{
  "num_attention_heads": 12,
  "num_key_value_heads": 12,
  "qk_norm": false,
  "attn_scale": 0.125,
  "parallel_block": false,
  "init": "normal",
  "lr_mult_o": 4.0,
  "lr_head": 0.00573,
  "max_grad_norm": 1.0,
  "warmup_steps": 200,
  "batch_tokens": 131072,
  "doc_mask": false,
  "max_steps": 5568
}
Each number is 128 + 32 x the weight over its row's rms, rounded and kept within 0 to 255. Layers, rows and columns count from 0. Numbers have three digits each. The size before them is the row's rms in percent of the matrix's.

# up: layer 8 MLP up, 3072x768, rms 0.0423, rows 2854-2889, columns 192-383
# down: layer 8 MLP down (transposed), 3072x768, rms 0.0232, rows 2854-2889, columns 192-383
up2854 097:138134136175085119144188116117099136080108113147182107156116083114102045134109062070182121103110169112122148156087139098114204135160168147137127130133108092096120130132147048162140145103042105177176129168180170218145120098170086087153171116130137132172090154110143132193098070093176149147107124141088156157185123106123157118153108106146148209102076129077152087110131166115121114144108142105147174143167176064115106185168095255097139127106149148170115129153125150132190067113172168173129164112123140131091157138121125127094141144118106132123072185138099118137098073103131192157
down2854 098:127145086092118128136152156180156135203130190166069092045136152141082103131079116118092090197081147121126151068128128238176139144109152196107087103100134131136157177147140148083119112153095158084097177155050132106095086131153191091064152123110150067134133143137137149138086123132123152123195141120134162158116118136179157110079101090183155129159132124106182168142152085119106169182109163121189128118083162110174068137113132097185077111100135133098124130160094139158068166152117125074124160143074127209140151100099091147148156143139160133163159132081085099135173207118136173068
up2855 102:138134173145145174143067116158161153119170096136085132159039133118130094119127163154191097180136100158141146101113144155130112153142135099158110130113086116130152172145127171139102141104130060168148087145089147157107159184109187111207148135121087147144135128176120149142139128103137144180213156135193088121177178188152162074099176128117149194119136106175123147125104106093144111062132160139090103080124152126106123191143143132090099155182143139132176137168184101114101139126159107132078097142147135159102122120126093144090083125146165147104109106108147163135062085127116192140
down2855 101:169146100135113091118104129087104207112171103138136113086216134147139101047157075071142141078119159143173117126127117126122172094106113160089062105069120129141105173116063176149146090097113107185076146150092107162075173139145179094115159175137118097151098127124061147162140136121140088063149122143204127085108168159146156102189105186125189137105130101118171160183079116109055136127158161078143122175170109133136117143160145122161058140161093103106140143134103101191164128156150163136142137131141144131163218134125140119090129119160124076145150080166160111138119198113126135113
up2856 102:124092125099100098127197159132099132198132141158094194103130142066199075136096153093139152112113143175169089149094118135107120047144173135181107149115072168122128140082097145115066141161205112051121167111139155133132128151123079082167101124113133139144132123147148148087170192092198112106181161108133140122178110142130169118082151189203156077119157109151113123089122097077114153171101121135135109124121113136131152122183148129116122166129137094126125123158143163124106108169118061080096134129114114103113123142126146118094102129112118142126094156102107186120125093073168131098
down2856 098:094120140087179107147122106140177139072097081119102099117112106151130155203163142061100153180159130105116138101116093168110104143115176139132132157170133059084133117136166135147136058116084085159068157155085124107117139095130206061214111104104109084115073138076153123074113091067142119096168092107134148088083128130090136122139125119119141148128174123153137180109113143102128121110114137125086151106078082081082176175057105104127126125132109108185091108122120117131122105140116126133129085199128179133098146126073104155121133083136129054143123113180160085123115213166148178125
up2857 099:112130146130121088100093115220109101147106133155180122112186088126161124089166158154120085155134087133135170098129094083096181035139166133204132138134082129112078156121085053198148134098119178078131162108137119142163104132128096149138132140123173045196111145143179131127147125170108082130129193127109087101192166116151096098151105091148143089105142130149131197143066111121092141086127130143117173161071103090140155114128151116109075072173155151024116097155156113139162139107145117145165101148143136092125116074107184174129150148157099099126120103118121119106163095161125089139
down2857 097:130100161114106109085162136077171142151090120113154056139148123088096133168135134061143181093136169111120168140150163108121170153117074165072109052113163072087141159197136138118108108166090146175093162185052114103110158138113163122089117108137128139131132128069110102145118111113137145135125071162088138131050047100133115095132119123126147107099108150140071108102151100096103113094157164130130109142083116166116100154167167112130130122067094128152106161102116118203124127109083112072189115148157165190153118147197121166111120136166140147086146132133128177139083158071093091120
up2858 100:159103143139155148192111129131146181102085088111077119235155121087145093132166148068090174116101096181141149057153081103149129142173193099123106154142119141108094132119145183138111164100126071152089155169103116137113102046140130149113095166181072126107156147079110086059155132113161122127150148115103155137112149068148175158173069174125152135178140118165112127077110147072179103157133150090119087157129147156124110141096136126121130090130145118120151094137118139138087143148135121173133167089168089127120097151090150169177094080127103116146148130154113084139150109169112111118
down2858 098:143113140108111088148122111122157097128116124123198094059105139077151163090071142143147140114149099138125075164175128130101144112119097107165151126082113129189122073138132147088119150073126174112194106132128201130178118165115136142139149049083096149104117130184088181143167138083142090138113096191082169104142090137133142042136141153129130084111120133073156084053098101169124091091098068173120152064142121152094072182140088079139104088155114127106106114176164139167255153129163103132109128141168051179104115081143177192099160141122054176095124105116085132172098141133135098129
up2859 101:142112068128168075135095097113162117113121160109125113177146157060184163087141142121071132178080120147117071094103141159127085102185154142133123122159094108112173159104140129110095118133131114128156121071081118155151150117103182112091130102092143166089165142074214098096175108130106124119149180129153157119120141158126103084126135107127171185067126107193178163104096091141139100039151096158138094044134131120180093129098120147094164110154099080128157033088159116129125066088121140126096159165115128120202142148167124153127118149142102150116124195169158107164155115118069118106
down2859 098:148059053108120207124124148115125135193145108173135143127180086079075110154144055077121105101147114086130145117174155114105154113147116154071100144069126167130186177116181121114107120155126120139114114110135092180112066155090165109173171132147137100097161159121051170153148141130136167157150065104194131101144063069122195111130133150134075073156111142099102073111091127083062153134102123117079132130151128185116146142133134074123144082163167154116100105104099164134107135171147096136155105093147108137085114120099159102131115097150181154125107180105136177191152137085120158176
up2860 104:117167124184145162177134146104055136109159152112145132161110135159136144102120128174131092124098083101129183124140154127137152162096087176111177123134092125161077115145179164146111168133084096105111125133090136207119177122100138097114189113097193127176066094180115158129126195100158143127110185164149137169145061068183157103106149101132139173164114086100122130182172147070142129128121112126098097116074148132152170142095171150133089170171134111152146117133100160155189170152135076096153119161173122151145132154108127073148036106176135116204129131133042108141146160178196166078
down2860 107:117146133170140131163132102202123147120165201154075096131077074127078165095185106156079136149133144171161159130142161148118116161121135182134154152068157132179104100097103128129144150107155068097128128115102103132156198096139144108106124078154103145085160114082108075115078169098165129107105154118119103105141056102168131094127128123128156092109174123139144083112134139130138156147109124173158068122061083108164174109181149135116180141074115072152194149116100164098133054112172114103136119095124118099109155122129175164178129199156090095129106168114086110148100089114080133107
up2861 099:153149107111165159124112130161108100140133133069156115116143151130150098113125114125156169137065111166138156098138118106114128117146154122086145137120104193116194131135119168140134136122119097057116144116062102208134084167132185152183172097180137080117118135085143057128133145073161209162118108106086105083165154024131117072088138172155164068124113116115092122154136162166094128136087088122094076158190112130122127104128153093172213117083140114136129118160126135156144097115090170076112105151175159109127105104138146145122130137090125127170157190085139153157109169104115111195
down2861 096:075087145114100112156127146114116122125105109188129124111074139123151126115086096121110111076123162083135151179071100151112126127161089102141101179129146173104155183072088128063144144153097119107172119109110201089130209114108151127137063133101069089135114066132083119118119127151102107124098125137148136116127079135104110150126080160145141106164076181138154108153109170128128110124132143144144139155137155101083158150113173167079087154135114132148108187037136125125181142117153112144183155174107098208107088075066153143187154091177122134140148147158139122052151105090164109029
up2862 101:166148158141117115151135126129143172169155130159117114136146143125080121142114135167101083043127137103184169098174091161077113084132069166129103162085110141159142191162072167188101126141146154111100154146117149151109175137165172111141084164151117072121117156100155131161149120115092179127149191088114173115102119145090141154133161077108113167113085180118114173116091177163103087067103111149103156081095124145177115119114149131131166109100148130081129121100110149165144134075159100217109176147115101124136160068107151112128132078191091086118164091130150084104141114224207118112
down2862 092:108170099119153144093111143151129095123158099114145124136103091149205113148099137234146146173117118131066138131089155099139147132146153065134143111114018130167114099084103144094134128176126129182139132149150081125169107111151125163134140128097154165186137118156103155085077174104138122075117103123169162144175155159186145127157094140160123079132133025104154119138124134150104088136182162117175119124172141149161100139121153137136120071138156101192166081149102175106155155121126138158134062143142138166094123156170102137116089139125112155124122155126123182140106130114112199087
up2863 099:140119155118126129109144170136169107183188214150097109140141127090180180163138109087115139167150064091130134156156178159072165100138110095157070152159179081142103151151147132053174159076108140112074119105126074126145159212141096118105109124122100172095146144121150117109055079114086132147130178070123117127111160088103148102148090086123082116116116089130087170075072147116150072159139142116141129144101100183200115110159152136154179117137164085118111080128042174141111095110110101101117155075136169165116120083101205143126105128177121109129172133096136139140113140177105168124
down2863 100:164074158141173154149108131143123157152150095174058133109113079140144118127144080153104142156151140160101098138154078147146170113090163130175128159132192106068167111093073126179178170176180111120115160131169078178122071128112102158133112160115088119104105133153126206193178130202104124141137138143157116107143161152112082126090147119077112093093178128108100153091175154074138157151084123095158101141080102132174159096106143072090151104134087137139128115182159164089107132160119138156121154185042116051119193148130091133155134160142172130129106113117119196085121108060144123108
up2864 100:111086117095131088145150107156086081143125161157103176192077104148075130111081146061121135190136118168106118139159192109158146160138091142140170106085158097125051110130130143115144107121097197080166107113148077089086167032165135110107130082144144148186132179104081144137127121106136145084121184106194080157147143102142096122138190150118107124151105148119082130096126150212095059126157136086130071121115150134120085162125190163147100137123122157133160176107091175183116094104171151103123094178156174097139134135090107127162090105096119131161089124122146096086081152138174146186
down2864 099:115096142183133181053139124104125154092112162109148122097166110102157125115140103100062098148140138095171139093076054100193113037122175094110177070143105153151174108204072139160127197141107149123180107156120150145184165137165120165138104156100147130100106141134146108158139085122142092198109134128112095079165155110141173195077124152093091159139140085084125125136185179084161120150134124173119166134083177083063128090117104102158198119129097120117076154096096083133159130140033148149155190073150164109091102066083111100110117173081068074156140156160133117112093149111160179130
up2865 098:151109105135141118083136114160124115119112167102152100076114102110132117126203193110129095188152147102138117185119136156117166123150106096134160119107120097194129114139128167132195105186119136079117051165138084117095151133106107179171103202163113081110195125094130135206123158123117107110087051140149124168128161174159112141107118119152152186194123164173171114155107112114094120085136167128174129119142160196155161122107105183140129206115091137107117105073104172139072093148198100078062093157086150134147192143140097175110135164071211084082109082152149124137186125112168132138
down2865 095:090176168118120105060139145145145134153136118132118152121056130152091083105086091146149051148159087107119121086102138171147115092121182163141145212152118147176190150072143224085101152122129083123114080140076192180079077139160156154114166146081194085125105039107119117132114126127152130117121120146115143100175146109132148143124085183143103088144164134175138109094121135093178142146120117107116175092113149188122091153143132138083065139117105098206177075123157117179159155160136164136124133134104079077108150159099135148169151091096120158141091125135094208180087158168112098146
up2866 095:149114120106111079104096138168151096148141102106194153072109129127176105134168201148096110154114070128158189139224140099133140058138149193122097131173128138120138141142118163142108124148090139042111126119111140140093214101165152084176076112158161090111144137067166062080122114158130117191133098100099130106101134111098132184166120116122098105090049079144150156062110138110107175095162122107137171146172128161114150124120118147086043167163157148122145148139135133106107168116107189178144120119121153122140076114124105053136106070140152121141120065138155115078155077128125108108
down2866 094:128107146102080139122102142170127124135107089139170128215150126136129165101124104141147154132113148125101070111096148182126145113158100131125123086100130168115102168131119121119167089168168180144135110092129173156133097209053147174104194084110115175151074118150096125162178165156138109070082156184144108081137157100130114151157141173103146103180164110109145081140109086135177081109117152167084078127144122136092106137115141117094088103103126118134137183136130138116104089104069094079198099116111120105131150115071144169121110143105145109153158076145090093215133118149133102127
up2867 104:145113117077129141134075131142141143142095090060113151117158119150112072170099110101103105111120137076146130088179108126190132176152184137132080102110130149170146114178125180116173150143115146107138119138102135124126097135064147104116126119088160113116179096165096178160132118088107150136116142120150116129074063126157106110159123090112151148145135129124139173079167167122132177134072141109156163173174128130120084045162055147168129156127140133128169138149049154138147164179132134159161135186120146107219122135141135105079177172061132090132133152120179112104140182218119093125
down2867 106:144192161155116146123144126146134078164107151175062144155138141074127198129153124096147144106057134086128130124176131157106166169131103150127156140054066192120130144175130140193140129165073126141133129117180157158142149098157120149107054189112050128086152102151122130114114114075111135097110164095118073097143155151126210104159093157134161083092080084076160165135077145141181131157167126117163145140057159146120122098061116175124141059098136076100103151136190158147130157156141141103122142115168163148211106113186114165127127113188107161072166139133103076192114136107076107117
up2868 097:075107145096131149088108130098146135137050125123124180140136159115135095103152137105153161121073087134140170170119177160049132143091099148137143088100107118141093070164141073142115129157122088126148230136111175116132064166167100143109137139134135112135136122105144161090109066132166104172177118135162153112195147183138072148107105107151097163139133179140099171137170145160130128140075114126172137124087073120137099138153124186140145101163068143176067124089114099162128097106162112125107136174091148108095171112104106087158148145177054055166113140149126184123115170118173104133
down2868 096:174106138120136146128158070199124121123137093107081144159076160124165105168089114102153082149136164131094154118141133099124098098115135110114126097126180111096129117193049168119104112106088114202112085163113176161132185157127160054120103183119126110138099102146115055126132131092086144112112172181096096178058112143135114115113132136058143026170139170168098140132050139122098160081169124089158110179153181082142110146137193153082137120122138102124108122114138125084150082160136133153103141144149111050155124120078137133112167164104190092118144137086179098136116110106097157121
up2869 103:153080151132094127100076140124131068135172113162051114161119172128077087144154181119126122128119144134120156158138172148158143162110128098159146123168153127158116145135095121166118135134088120102136215145175127124127123097116116174139111118158093144169155085084113146152149123117186110086151121125123100132122188086139113130056109147131129157169110145151125100106100122136075130119141160122110128157131157129134168114160116056139142186073144150082157131173072159156185052153119110115118199153126111204093130126163098097134102158105142139185158134106119108139126138078119143133
down2869 101:156081156103142038150135173141119101194136138114137079156092118130106071086114136085099141121168108138130113156069105183129127177126193121145083102109089080090119136123105144141091087174138134131189088156103090128149125139145138051170178118122111122098065185118115041076170129192157121142125108175148175083118064124230124164181161167149068144117119161163128108116086090147070139168139087069168108111151132142143125145096128095078112107138116140105090159122089108081060112129135112072184133107138122150160119185020140191076173131177108125119147116163099188150091111107111114108
up2870 098:184145117056140132087098114136122092120109137170175135085106141156150093193157159073119142142108169086148083097105159134131102131133173179133169116163120131085118129085108110133108168145148105141155145122155175117202126155128152084148208105177131132143126114160081125106096117106141216121165129138095131179098106122085180161151130123107156120155121152101090112120179107046143109073082126154141135111140155155117158147103096106102162142218094114134110063120136130148073090165176099103124182078149192205069164156091109088113213159140088117116125145118115102178118050163122152160
down2870 095:195114080132096110168135148096161174144123139126084129165146110134141210133115104114084144133111142157140113089115168105137161160125142165101101154174140083194131083129109132140097122107170156138179112110111116119124166139077110060143126109100150101160109128079191149112169086109116138072095122150139115095119111138115122132057108092142072131064162130137140112117113158147203108187168172134133167152156094063149136088054087144173120093132071088155141170165063114141176138173145173147128187156138164111112106075076149173056141086103108103049090131091109129097130152175111098113
up2871 102:111054173111088149115093123125167091173105116144128176127148097092155087114101122145106095116093117121183133096121122143131164132118149139137093085132125172154095135150138160158119087133083108115081126162116078154176177109085161118097124123130130130049175174128108177147082105172161100092115185123203140145117120116121088107145106130135116162116131167091112067183130049159155193133091183116102121160178177124125105113178160079147113153121158096122181118108122122180130191110193119098166158135185063134169125143101141141122109140104122153173122099131180122156056126096085123145
down2871 099:189119098091121098107160186140102169118109085136090124107060139140197192158085128159088142146098098096105148156105092124128115135134085162166077139153195143112147141200118147118109163112170086127112089066109142115118120158138143088109187111125101160103104130152134114119160096111090170103121110110145079141114089156096106098193152096054186095139097145151184073117106109091137087129108101078146116114112097145121104096136151193082130098154149104099147164120077085105182083184168174094072120148148161120169162143112108091104129114124172139136120098151084144071116137136132115101
up2872 095:138129154156158124136112168130092192081108122145127136127128129157144146089100122130119151158103114136128118080112128120150169153072068104151133066142093130157133157078120084080131119103132116074123105099168129121124121144137174116168147129158105115094108088168183134123083094099196136143101110103076137141107084147172151146184102113129088195130133157126098125138081109176172056120130125111134108193101096091084050109141128163140127161165086039145112112120118026119122122131163117069170136194117108169171148139146131114131136114173128104087204113136098109152089168160167153193
down2872 098:160186146097156154118139121106113105152168180091162061134156130138095082154101138102120079170158118112180162095102114111180090100148182094161132230139159155097096169173105168105133165119085089100127107141125132107125165172105056126080109151037169206104191156143082120103133109097112061109125140144131158159091116094121072057077073172151170101082195184116095086158152124134124143154134103138128162140106154114086116115153130092153134107124098146083146112123227100185094091112085137140149212173158161129095170133124084113153131157102100110151137121125089099105135094106112162147
up2873 093:103158148083082138113066083187203091172137064156189115167150151149164119117126122186214180100099168088127175169144175137184149137082098082119095123107169172118105119139225105197145153132160126204128047100094186171077140146149161149137167135135143077101133144157183104088107139112130124140097142166171078154128153092131134114116128149160069157084085164185111131137117141083057161105211121126129140097116116114096140133191197128116092139138138097135075134106088121188099178073176109109139133111128138055132157145131095112115110131128127126117179102147063101142115108192152106139
down2873 090:139094136146150116112174156115125140082093136141102138148078118134105117123140133061135154106107119102098130086133122073095073121122146164180160103152146101136167188102105218109102126116156150153077128153171079142094165126155143112074129091172068156073178127180074162142129117158095205128109136144134162133126127177143097142105132142161132094168163143098117130110168147157113063118077077104125123148130126101090179083132102139139157094088159143103109141111133102073169066147145143151098082165177121146077147133132183134122105087083128122090092122067122130087163158111158130169
up2874 101:127081137088149172123049139124139125132134124162154170112070171121150158110125114133125124111140176109162179175160103136154179094073151123141183146168151089170145144102174079116165157116188134090145086133115097127107105134129115152124077180145146134125104055154131110169182122158117079087160101117073123089113093147090134137110092180143113124091140134149120117122118132118166184126131116149109151166110142111174182107144180126183127100133157121084191067127094131117134148129113122134153085111108106157103094139167109073118176096082146119167182173161133137086161135181135099134
down2874 103:115172126171132113097170147074123075118145169166136104092155124176108084143126128080112136131128127064159126170081080131137152101130132100039118125111141136094137112176123156137145115084108103105065174043062115127168139159156095175169142183123180135159168087134124117101132115164141133136112130163118108137109154175141180100120151128158113160160113150154120083096219099131077104104157145167073183165129153132173097163086107114138140148148135148114101133113100143132154177099228189149098130072119156103153190161154216133174068086131121167135102087122109082127143100123097143144
up2875 093:079117087129148059112121073115116127135124077131141141142136145134155161083147097185144162184124160066158083121127129183153170074161121145138127116108157099106132156075151094104129080071111115092148118124105146127147122097168144083134100080155132126137117098177169102144161162121155103127084108167121164143142101098192144145119144114132131162171112094072156210104154137149128108120187157124138096083184148122093151087196119139172118176144175104035077050142095084153153138163104078111147124076172149081116136092147108111074179124090082124115191156129112123145143054125120119177
down2875 095:177123146090115115141123148143133176157088104093109131113114128109124077151117161216110111123101146148128150090150111125083143117114106141107110127160167117128186140164057116156101103116095103096093118141214133158101151133090047102101127175123142188107079149144156105126081062156112111114168089128144122154138074144152128085110128168101129129144155160186053093137103097142128118144144163102100134177068104151164170114100145176085187142138112071143057177126083151096123087080116169141108105163136106153146123116113106095171104149180146202124151176075077159107060149120137173101
up2876 097:114108145056121109115097104183111142102068125139138155126130070106133122172200140082195187141191122118097149168117104129086114086101083134113085115183115161094141167139186123165155178126170099139181147166078123083161177114119151112112137137047107122084099099160162089115098099147102123135074124086128160133086129132112079086172159126081072134127193121169128115136140149137123133105126083093098167136116074140149113170124138134058223149157155118121163122116115120147152097164156116074100181136145166086138114152078116129135156103157132186137136139153151125123124110074168157103
down2876 100:109123122191105173105131134184174138130103130092145129116129196102146103012065149082102141079122178106120133088171083152138120124148158138081146096031140137091112144234108141118125164156073166070077145107056155140092129175087071087161111103169160141151156093140090115174166146091169133133186171106138094106131096110117162204118134127166140199148127094136135079138103141108052133149160088208106059088114085128089103103101110156134101156113158136186145095215109093159129086100137140137155086084124089064103151140071106137122099097106217175162167138099153083114133151110146162137
up2877 102:130129082180093082126137182164139143133092119145122125105204100155201116125144090138120052097170092166082128134105201118153106089132140110094120130173139105165111109142181180208100127117161110122105130075059115062119105100134068162122101166109095142136130151143183132159177106123159144096121102114104132132184119066156141159137149156093141187174126109173118154091122144095140111110100026146128136157142109177138093099152109119081172136149113177122100113075183094116149109167086097171097105163148126124118129131123092126105126121153153150117109153114120125188124101064091142129
down2877 108:153137194148112137108105092141155094102163092112104113146150134110144136195176164105087137134110165115125141146132121133099077124147103132086094093139115118094151181124112093097197148082082181142110156126080109093143193111158118133119127129139090152189113078084126145174161131140159124129131139104144066119170126142238157135219103192163100075101150121175116106154125166104180155104162176203110139107093121041074152132105149112115110090132162115125159122197153126149166128124097144107174143139114152165111110072128133134144106122155081160140162072090132107135083075150110156148
up2878 098:131135100102165126081116126089098084111113190111126162114134109091114192105095096132095167128164136140087110117084092120096133139163210118151083157079112138158153131109085140099125146138184126134166123078184250149109119073154180110077121059134109149119157184127145085102096071068140139132172182068160097106092133165087184171116148100114120174102152137166146110157101125080132069112103096132085167103116118086117171128061148142147136104143116063132118121093175144145091131094110084122056163112130119144107098091119121192070098112160110124178084136105096098124101053158140078108
down2878 099:136060116213101182160147096040194166103130145100129145094142096205145122160117104106124129112092118141091123107141144107128138104155133096087125149163092123134108116110099152114157095154062153125087103156096147111135157147120089097135096162136070125147133130129140151103109121108108135118102133166155156137150079083110119142158154146119124119153106094096141128159160083169119133090162115113069137107195177137122139125153133128069138119079112177109065123086122128129076129147144181170179068149184109101116105134145061128159152145125094136117168108144087185131161120153145122145
up2879 097:175163160209173131102131082148113116143149118107179067172158153127141111107125126119149084063147090107130142159170117072204063103117114154181165111199090171099070171108053109184172141163186149120097102125141159150114173199182190153107072181070180084156167163164115151104115123108097111107129125172068101138138097153176131128142140104128112100136098111112141062104128138123101144135145114182116162121167142096147108064106114105186093114144118117084144143111120054151175117150143154119104098185166167199083039165130143108144151133118123144151097170130170076071082144184079155140
down2879 092:109092101104098095142100178137109158164130112140113166186152129164169164153075085113091118172113137115107149104097104139175129092137143121087098083153127142062092160120078127162089156126120146105124180171137095114099109165111077166102074176104156158153148147117107115108121110121153098124094160112136109063132088154108132149186121166130109154049107061100169165124130139127152120095104134103103105139112128091206107124113110094095144077149115123163155072125111188145160015171130145178198115098143108129105070150146189071130124133129144167184124209121075119108066126133094089109
up2880 098:127151150159107062092176112159126145110096129132058139143148120153179143164196128128136066109094149096121166113052125147136188142138133180137163166108145098140147180182160164094139159161236107168081086142098104100150139148156100157175178115110150095119142110152139164122126143117072123151085086124129209096153134154178146135140131141121102097164107101122118070112103176102111114119165128101152136098152168124147114094111173133048130171171149104117131121140174166113115091079122076154141074145158142118114120123130104137141114136176088178115061120157124126170169120117075198082
down2880 099:106097123099127133149104118087173135135117113125135105125126121075071137112141093177166055156161083129131129117164150141149126105105168133109109074162115163148173075120126069129093154095135159094142096143116179167167077128122163167079118109059073125079133138106124168072140128128132136102076109193148155130132114102050147103117130107115107100134147185048103106099094136135147120129118112141078118116111155128089114148155149059120139137121148175136107069134114122145135125088122117113118121157114043105101151074093103112131076125114139123109158095129120107121089118088128102172
up2881 100:152091102074105095176094125095117185129163127112098168117144097163119120137147099184123055138115155159109079119137156160084187150135093101133104178129128180122143090101116090108098118144162153088141108124108171162149154188080151163074175074139199130059140105134120153085084145078116079108142160136164159167158102101108049140203087108115112162103156120112098135099067181202122105120086080098161136118144172107156106079163113127153095140115161204129131134170115187153055178070098182081172118133122128127154106137132153093058135101119090107115078091138160208127098091115138158187
down2881 102:090100108175154144139153128129117115106156141072146123122141095074144133135101082105156128109143066102119061102145120106087084171137116112116130122142152167114104157138120112105180088160130125094165110115126072112124142032159162097083119128166097114193156108137153155134145165108098114144115183141131081088092141133089181157088202170178110157149114147057115123158208203143089128111115104122166111084122081171106083173109163119121119133169097068140140110169175146109157123110117116110063142130112137170122121154120083118127096182137133150106108134138150131085120184134096129119
up2882 112:135086099095166134161168162067110123110079172087157101140158118066170124109114110117146125129175156123056130133135091189092112146117164115139137099170154134104148103096150157074092157137147139142116126094127075132143179154117185141096102125151109129149140134097111097174104147114132176120098160132149118151129111188111174094027109104142168085092164118177147146069126138121164158112101124128141131154120139127198092129080132164155068091130173147119086088133122117132121089096097118085163143129092156140097150156075156112116146142149072180121080129105212204129149129136163150169
down2882 109:067035128113076094152125118097116096091109155188148093157082137147164123106139117139167142201240144090150141123190099121203156168190141092164097141117139118086115104130186068106122125106151126084157118127115109112132163122149174099073147098132137127092153124144132098108109067131187104169156151105132146127125182184141151112097117120214143119105121121119092082116114113155102118116128079096133139100136035141081104116127144103155131133140141159116114172106152161103104123129136119156165132142108143060104117147084108098091171145155077176089108075087144140165132147165082141162
up2883 104:111056062174112134086139223092129133072051133094145131100115114142119166092142115146154123144136141146103131129143131182064110189141122098102172132091106126161140174115130106123075070161080097074135097147100162138138114103115096158138144135128109127089116166117145167096151147095130132143130081152059143115097181145120109065171150149118156150124187098170118120124064127137112154100151164144108108111147108108118071154089107138067158159136102148138121119195132043152112132100153139136173115084150140185105145086137134130116189118105148164171061079158125096088147086109105164190
down2883 104:146068153149214101140115150156093145120146163101152160204143075160102179116098115173149170158100122097078116118129111140154088116134098118150124171164097075131080170135078100125128167178127118147123173058080131079136154143126138106112177114112156141073174168102143132127177154134199109193140137093099118063134120127075127211079115113133107192125159101159088092142080126101075103080108124140066140154143154141142125140098096091130103120118173119163086150086141179163168105138168102105096145087137090110186184134101131148130197141125097160125159112147107195084103103163074083161
up2884 101:161119156074124105124128084112106136156103120134115093126106162136191094139111126086102145157120142125123125153050105163140090139097149103114192090175192110115148151061138150128066113091103157100138082051078106091113105183121141113139121060155105159108120094098128111081139104100112125154134115171100164130119143087202097159148114133198113181162128121142145110153140155127167158070120119155188126092145076155125190100169147110144101082121071133142134100075141086075146143125133120099127183139097125150152106177114156133120150131127159140104179179161173148082158118105147101066
down2884 096:137117142110124148067143147131047131125149193049128145137107058151070139126165116208139131069135110133115140190075160138116088147169106163083048127140137170118114078099152107134169130166136173102121152106135120145063156082169117144091182138055121088171094121100098121108165170179107047116126087151179070146134111100139170076072133109118192136069167082132126099140104152072111134182163125101135086133121157114154105082123137127187165123097147138186075144122079159116115082151095164153167171094120112152119122077059149115126166138182083122150108090174080156130138157148099175214
up2885 116:111180095083101111146143166122094091135121140142106175159119130189106075099132147140118113160110105089109082109190114185115118128117110136116156096085106095116109110121142177119140146180109118065092157158156168155110106088145174060140086094095107116165098121145155168126161111145101145141109151101147120122106105098113133150113135113082165151105162074168167111070099140194090112124166074135141107151082179143111100146085057150148136115088103105100120087115098082135130157136156152194122104120139150180112134117121098142053106162134144096200158123166118118092140120184154146129
down2885 131:093106108166145139122135146056158108147168168154121098179111132154129106166105031139066133124133121072145106165162122092096088173188113166101153050116149112122146166068142163162134200114034095095160124072091164164171142136125168121141132179149061128127113103110180166131155085141131216084166106152147112124160146141115182117124099118107144099085125134187157109127103168120146100149117085123060110187112157100141023140098040145047065100122134110142085120099125142106157179158142154122085116109145137177112107116105082103097136188058140148120146125087142104102169148122131124181
up2886 104:114131111192135098160156105128173094122114054104153116141082170105037131108157123154137150117130076170104095065077176149126160090141049111155074097120091134112125145165109084127105126144090134173128135193144131141099090131136126156118169152192133097140111113159144087105171147120152120033052054081093149162134114112141140131172180070160141114131105100121134137143123136098105111099165089169113065110117159112127095204081126123189152152087113181110141103131127068144074134179148157126158151076193180138115141147103116074165090200155100127123097073119134114132101123166105154104
down2886 104:107130127136189195132119112124108112154143147094125107101197115082121120115104151072077129145148144191114218158098042128118108139135129118093135045131132142146056086141195173098086110107107157130147113096085123052164171100164132165123131131103152118119107109148167090093133108115123124179183135164137141128064093117109108122127085136105097130123160157129159107133099131159141137140131132191174142146171110118085154142149098131137106131126114098116144069177202146130137149134048167107109181171137089129111063114165078093050146141125189111156098090134174157137110153125079127131
up2887 099:110167107131176169159080124148106120112095111072091085128120132116105088085135156154111106147061145164153141130168100102098100174123096113088052064143106097178115134171140100200121101104123097079111104074127167151143116189144152127091137164120204175098157132145173148169197099133159196140074103099139109085155148145078117071144131143150120147130130159120096078178083131142138139080132153162108105138087146129198121082167121077115133153145097166073128147136108111136138137075092123057171141178082171135153126112136124142154186150157124142165147114172114078073136157138096172130
down2887 100:099113095164153122150142121107143156115160173132136092106118130123099145117122101135130174143105111126092147162167135128142168210208152166069204097091074123125134073153130150119183166125107107112161134134102095154104163124112135169126125078108123109101157108115105095096118135111152112090151101116092068176112151154111120110134132115088159107049138104143115172130142129086120144120064124126154116122147099139121043125082196082118133131122121171090137107141118138147186106144147171155110091092156100109141164167163113162170100214105122153134139141073153151139125153075143145096
up2888 098:139127152138156129138111104115076102178172128159036071103058139087179095149117149127124131123122132120089117124136159190142153117162119100126095096081144138097144170128138137123069198131117094081123120081162103140189160186106157114126182130108122103115100158150126174114117147119151136091123132102163137144081154110134110146128110157107117120184116114142096101133138120142109158108131173099138082176083147105155152127136093071159083105127143159145149147126094177125125129156139110115121158124139149156106162146089114154164149136221166089076101123117199171148087120172095111051
down2888 096:149135134062131091101151155147102112158110136114188090141194147124097124064137112114085134134141134142112104092115101130118129134117162102173170117117088128166120140153111156151115068122159108102140198097118090147135203109078150138078145081078145162129152184130104151093160095104125105142088140129136136079092117142125167156106084147122189158140135182080128163069082137158165118123115104172124200172041130081062088165107165100110084110114192121147165065094143098129147087127135092162127093145170108177092105097146135184174095160125091106139092161173129116082105099083137105121
up2889 100:117086138142148158157141141125093135131073119211123104125065047108146131146178168137150081130135121164108148127106149158136156120077142127122186193121140108123152137105112097138118098114066073141106120193132169192105105118208164096119120164116117102179119156127141164176203065151168104146160083115178128138141079200196143166169084127136081124110099139181103182118088169059110129151131089132127148183106141117115130089182109126165089057145156164148155117071127118123134082135114124175084107135088110170083111162115204118136164200142089133104111143121150098146160051145125102131
down2889 100:080133078039141168158189122124123146137165162091065193088158135163136186134095120218123142129136144118152119190144125141073075162100153118136135118082150137098150118088114120136134105128123127147138128083073078190148108169153124119137104140191171117114137101118111124115180125081211130118107173176165149146131126062154117110105110108122123182128140133091088160105081095155142140112167095122136074092070106118124088143105132124149117129120100101106153093162146098123169146151097120129166165079107067141175123112167185144111145082099122137197106165145172139147083172120186124117